Weights of a small transformer language model.
Size: 10 layers, width 128, 2 heads of 64, MLP 256 SwiGLU, vocabulary 4096.
Architecture: rotary positions, no biases in attention or MLP.
Training: a variant of Muon for these matrices, 82M tokens.
Each number is 128 + 32 x the weight over its row's rms, rounded and kept within 0 to 255. Layers, rows and columns count from 0. Numbers have three digits each. The size before them is the row's rms in percent of the matrix's.

# up: layer 7 MLP up, 256x128, rms 0.0759, rows 206-255, columns 32-63
# down: layer 7 MLP down (transposed), 256x128, rms 0.0656, rows 206-255, columns 32-63
# gate: layer 7 MLP gate, 256x128, rms 0.0762, rows 207-255, columns 32-63
up206 091:124143084132141138123123116088156102091167129052139110125093167136188156109141082144145185133158
down206 091:159138122114134143175037196099145130136104140161106081149171112095029141165125116075091111131116
gate207 076:159133169151089141102149152137124086153120128104080129162142151116099059168132130122110165135135
up207 082:165171110088098120077138185096134115170075155139100137097175135122165115128106174134153104119097
down207 081:067087148121128128158129145150108153071149092152163143048131110179144149101060165154110163138133
gate208 098:085190117123161140152163070038107105120092151177145123082111176095163134133179098120080173094112
up208 102:155115110204107130097120153134082070108193099084153177144135201087120162114121080105124126153067
down208 100:135113139122105090132143094157170142137114142175121170047109164195153070207142121140097144129038
gate209 084:100149136175176099132113123109188123149119178122084131079153123129172145099135102143181112104127
up209 101:098126073136081108098075121122122107099153126173167143055128124108110136109110100104135124048105
down209 087:141167091138157140094057155103122123098129157121124074199096144086041105117147100129123185152118
gate210 098:113095151170114117091139179132111121122086147168146160100121121135157116152082123103145088117143
up210 105:136099069103148070108043129129126116146193100135137141143149144061051219086216138102091130077073
down210 098:149153087107105078124119140091103132133115154102090127136093112122071198143142130142163167114105
gate211 099:093107141051120085134162152157106126140126110158122168132154118121110117092099146084138140137177
up211 098:140101144153139094049087136136142150114141185108130073140096136137092066143137132145124121093075
down211 093:150167130124157118091134084117138190140131110137118134136123171181113129145114099134108126089136
gate212 108:136129116082085164137139127114149175112140110188083157144117163103093149172118122128136115083111
up212 103:178131128136136104128138171131069114103113133160134114096127089138138160083078107156113119105144
down212 102:145135107142144093154066184067117111128099101156121091117095112189162139149130128128139145176136
gate213 085:101129167161146084082115143160164136163097166164126145149132043119171126132138154142177159152175
up213 097:174085121119156107113147079109156117148085091172206099124075209172118093184118126067144128107106
down213 089:112155121122151125171071187098148129119126143088135121133107117156099104158167121079167140139134
gate214 101:161139147086115178130149132100142154173157087125122096106112081128112142169128115084163096088118
up214 096:146150150218129102089138192114121101041110125146138214092110179141075139110139098113122140156105
down214 103:167178151141163091121123118139119088091125074125096151164133073106106161178175089134118135195170
gate215 101:149164146151171145133146079149138132113162163104104151108121121112086092150113210127150196123126
up215 099:155091099134132092150102140061080121147108147119126124199130118177159143092133133136114094081128
down215 102:108111110187117123155184132084129154092076154129139111229135154146106088090110132130140105118118
gate216 105:063183156070161102162164122101097117152139154147085091075120116131106076148143135153106136078077
up216 104:090108149178155106113110140129167120099154123152118126100138124123065090091132110122116135091145
down216 110:188083107110037168131103181098183123147053109174122105116169128167129102107129149133102160085121
gate217 100:155113156089117135092108113121083115138136147122192132116102195161135113144125105157180143110094
up217 100:126101129114114165078167081154117095136156077133195180153103101107135125129106137106100141121122
down217 099:146152166115124140081082149063120163116112161155097093147202088117136153094169135156163146100150
gate218 106:123100140093120175082143148168131141134129147134107124101128118139083220142114120131147133152129
up218 104:137145099152141079053098116108178128089105128161097112135090085098138154123127115066089143124107
down218 104:145086091136123128149076145136180141104093149177168211122097126118097126135135099108110103139124
gate219 093:068107080123165114143146149131122160097094133138160125152141129082082104152138114092129087123082
up219 092:191103083108122075109139143151123125123094081190124166074123170157162156132136091163116151088117
down219 092:092148080207149186116141123105102165102107152089116143179109162145119148141076082139157130153137
gate220 095:157176126095163110159105138127089116153107119190096158174122089121096146083161132079079139111089
up220 097:139123120047136151167139163144111109092117159122123092092184100112133126196106144150155117104146
down220 096:061130160182174126127112130163048129158110183077155098093147113089123114133117064153121138156167
gate221 105:134153147097128150080133106111117105132097119107106045141082123055099160102127130120117115104126
up221 101:090151112095113137135090154082119123079106140167121108172174077153065064106105151180139126125139
down221 105:139124120158124111137090108167119193096117112139091088190104081091137141135125149105184158118142
gate222 084:100085115159130161085144178115093125145107090160101094114194140115133185209089188129107138119110
up222 088:122147153095143185088151191123131149114090149127156092140108122126122154149115178101041093165153
down222 092:139120147149127109091134130185137167180109125124132066082169176158143096161145180167129152116127
gate223 090:122119176164084120136149067121148104103160181151159058079100098182101139154161089221077092173160
up223 092:156123121172165121139079078062145130089136172113163125098144085172123143187108125145108211179124
down223 095:124116160183132085158147116135141113183111104111143172109154197169111094073152178114166128147076
gate224 105:137066155160165107115166134121149162130077189086094137120087102129116128100142107126122132188107
up224 107:164125102149171111117167087094150196150125137127075087147130152138144095142162110117163146124105
down224 109:151146144158135112082094080115094080112102088090160118203171146127147128116150102108145156065168
gate225 110:117121106109172168129130124073128114123151146101155105145134071222098157165099155040104133153099
up225 108:133131131117183123104074159102119110094182162141145135143125095114095169109110134140152117157108
down225 106:151150154069185131087116176132163138146161123124151146131105101063120129169119167137155166138132
gate226 098:149127188099196148183089159066076174122103110157138088133095197170160138094144129142072106140155
up226 100:149150115131095142047117107150117082148136118194130141113147116144101063122120200116185098057141
down226 100:141134084158121156091191134173143130132097104122154159147108188097109117190124164109088091108144
gate227 105:089131120123050152126105122141104117167091128091146165130153115164188171176025117144159126116170
up227 103:104106128142129109120126130150124180115197125121149156164130140136124096089195116117097103137100
down227 109:129153125129136143167121085149091087143125123168149116146099159120113149112098126130165129109151
gate228 098:113100162146119151107134153086119129212140161193163160072162117197125130177110115129100156181086
up228 102:053093117157095137104100153101103083144133153135145148112127168070089134095101089133129079156163
down228 100:153110126130145139186099090148127154147097186142121142102098139106095123092103114095146141128119
gate229 110:126084147076132139113117139126128105130152141157122087113144135081103202118113121140062115131089
up229 109:185158162091075110036132092121106140106133071153154165119089081136138162101088066161114103147133
down229 115:148128145168132120092142125138191099110136098125117136095109199098123123121147150191068147105103
gate230 116:172089088163142182175122110110146109072158140168158154124186133140118133170128128148141125175156
up230 112:134130144108180069107088147142115101157113032086101067164132131095099109045148138140121175107105
down230 110:118139120101145131085148064161133133117086111070101076072099077131107152132081191148103140143141
gate231 108:123070106149106146133140138153140145132159115137169171167134117158111119139037158093178075077115
up231 101:120132145096091128044126135063130157101133150153163064082097173174146185128122124123139133143163
down231 104:114103123157148195112128123097123134101092061173090073125170194142138210111133136135082125142153
gate232 097:125093093115082160116130078089154111104139125164153149120072075193171156145140145144166164098093
up232 097:127069144116136120059140174074157108169136122144131155145128123129121136111166126187116104118080
down232 101:128134104110092151133130091122152159083115093153079124095086108104170186124121143110147188096084
gate233 111:153099154109151117128097121153069112103107155103158114128139114062077119107121160150110139166120
up233 107:132098085114152163162053104135113109088176133198125135114124133163150163169126098070134112175139
down233 103:123158118066138158114133135148158179176125188133181162124129138167082101143130090109138196108148
gate234 084:103151173142122099104171065063126134140142097168177117172123174038131102126108111117111138175151
up234 098:126089108119101100085160180121109167180148105155069108121138168168166160170128169132107154131108
down234 084:128177132148103152137067135072172132083153158069140118192118125121102150127136047143154108163142
gate235 092:169136101150095068136109161177129068141142152177204120115097191140132114107149108133093125198070
up235 100:080090124106132136148111144174194122112191111126105096109163133065119159149134178118153126158169
down235 097:116186149125119118104119064146181187148102120122155097146149153088142167112143095159189152114136
gate236 098:140157107120109105107102141088182073106093155198137130140137158191170126179134133147120144120150
up236 100:149133156127158162133095131144103133144095081099074113104117134103147086154069131164140053171115
down236 090:123210136145142148122108128149148144105127109136108133141137108149112165081168116165131137122080
gate237 118:199107138085137173131169157143146131081127120096156134133043138144134097174090128134116100148055
up237 097:083171159154124147143147033131107125124080134179164107120119093156085167124164117126102149182201
down237 100:149095161144176141125132192121128100134130154141117135179082084175091084144124158145111155125044
gate238 104:134134128074121097112134129142105090058144113108067170154122108101139177148113093152135105120079
up238 101:105155144168090128109065124159103175121174195166098127180151100097100122120071159139131154166092
down238 099:129152124130122131121081064171128178148161136062110100177095095120129084113127133107141161176190
gate239 101:100137062143121025183131114097054137142085112111132164117125160145138166121151084112128175169115
up239 100:134147061072160150118129094137133161154101127139142185167127009169147118131156124085112099087168
down239 100:167160152162107135126128182137116137122171111114166135176099079113124197092091105152161130144100
gate240 108:123168107123123078122199145064121131109121087175104103117119097100083125177169115148111098135158
up240 105:144135128118081130161088134160092126138114127120089152105191107131115043109133153076136119114142
down240 108:107080161122079151123187102186091113166135135137126155068146131128138163124110142154167110101161
gate241 088:164110149107108204109147063139093097124156168086120092096148133138164121142120165089153159131133
up241 097:091091139098134093198177134163119128150122127185091136115127114117168139108112075147164143169096
down241 088:125136131093199134169054170129148081137126141079141129108105135135062178160138125111124117178178
gate242 089:108060124139171125098147126138161175174119165098116164110183150067112137136119116153121182087139
up242 090:094171113131158163173119097074107112083108118131125152206140117115062133038124150104117076134123
down242 085:136077145070170098122175140152147117164138068163189073098133134115133142129145116107082091081164
gate243 103:098167110133157148104114159086112125119141116139169149090083148131154120129064182127107090114085
up243 101:095092127094108165125124068153177122120087136174123169099115150168124117112114172129113158153077
down243 104:156181096127161154133168110086116092112131100120054119099099116148143130096099088111122056085153
gate244 118:141121094130129162103147108038121095161125163097080072089156145148114159139126159113111171161120
up244 116:162109102162165177095136102088126128116160156116097152151113104132168172100100155139186189099115
down244 113:149173124149193148080094009100123130188188176117123132146115140156129105161150155192146159106070
gate245 098:166096145132118166168093133125119174179179184144121139144124142122166147120084167063133199165092
up245 094:063095126153107124134140179079140145127089092159061125097113168164088124172136063130147122161127
down245 098:092158152136097148118105125163148112132152177138080147135163182184186087179069096176082155134136
gate246 104:133108108124098129141154073144166104140157186120140148101108117133154125157087168098130134171124
up246 100:130076097138114131127134097110135134132121114137131072162170113100125168110164132097105129128062
down246 102:147100105094079128128146172146145170084146134075145178077140100067127129162103160159078157139130
gate247 120:089091142188115154154136156121156127125133137080111134147092153161106111119143162070146145132121
up247 109:163146131098139146112100081132159112186204124186147069135087176100144164133122107150132130144098
down247 106:132128087173089109082102041118135141116155116121093095100116117058114126101147099149169061156206
gate248 110:116116119172116141122135084152144117079104153162108110123168121121087159101178147124127179147115
up248 104:146178099170126184133167104078180120080164148127117181122106097141176145037173066113156105139150
down248 111:127109180172123169154100142152127196079136173077156141137105116113119146144131116135125109114212
gate249 098:095096081106119072147085096153162099117185085139133128074127191165160132157181125115129168190137
up249 099:110082113120076109124133097098193151122134210117064107088158151129156131114146159086125150164134
down249 103:108112112084060122154097096111135138117080115123093111099070095122130170151092093103106224153127
gate250 083:191046181089160124137171148176077131132140101176038158159152162155128049110135118125133152158115
up250 093:140069143090159107125083125148055132129147112102084129176167178115100089177102119080099197178158
down250 082:092134083124155155154082124110135145151137154147101157139131106140073124128121061146167123131072
gate251 107:152147189178087164106180140140099156161150126119100128124124091150166183163164124182112083125117
up251 106:145108104081129124112104090182149081101111098124167125106156189103129125142110163098115115168135
down251 105:119129132149149149170090136154188140126103152151086158187113093169150116162184106112124117128108
gate252 103:064142132109144210162133090113131090127085180167152116125107157074110134168102110181150140204112
up252 098:155107087188110122096134208105140125160166108106111123072142110096064172110189140122146091107094
down252 108:150039077134141112127124109108150075074173133082157057148112080116169153121148157128178139070153
gate253 097:082178079128100120151195184137099183166096129190165154181166144146157146068095150122145140153086
up253 101:152185129165140141166145103123154084143077177118096122109046131134178143162208058163154140104151
down253 099:135112134119144121125125121125161092122129111117156108156088112071149091172079112137119103157145
gate254 097:144151066171071153206133144132168108132130078130122107161149112137168134154168151099153162120213
up254 106:172128121093066097100158102086127117172103103106145108111125122135123103124068099115138164147119
down254 100:111086140140152156086175192083074132092080144158115124130117119096128110053107102175130136075138
gate255 109:106094127153120120140116128142104035147136193130189155123068159124096137096105098117137134107140
up255 103:106051094124131123206090123166138086175188191123169114114103093135179091101089155146126146167093
down255 101:138106195129113092128132099095133113141149080127164127104077093141164130129105160119160171173123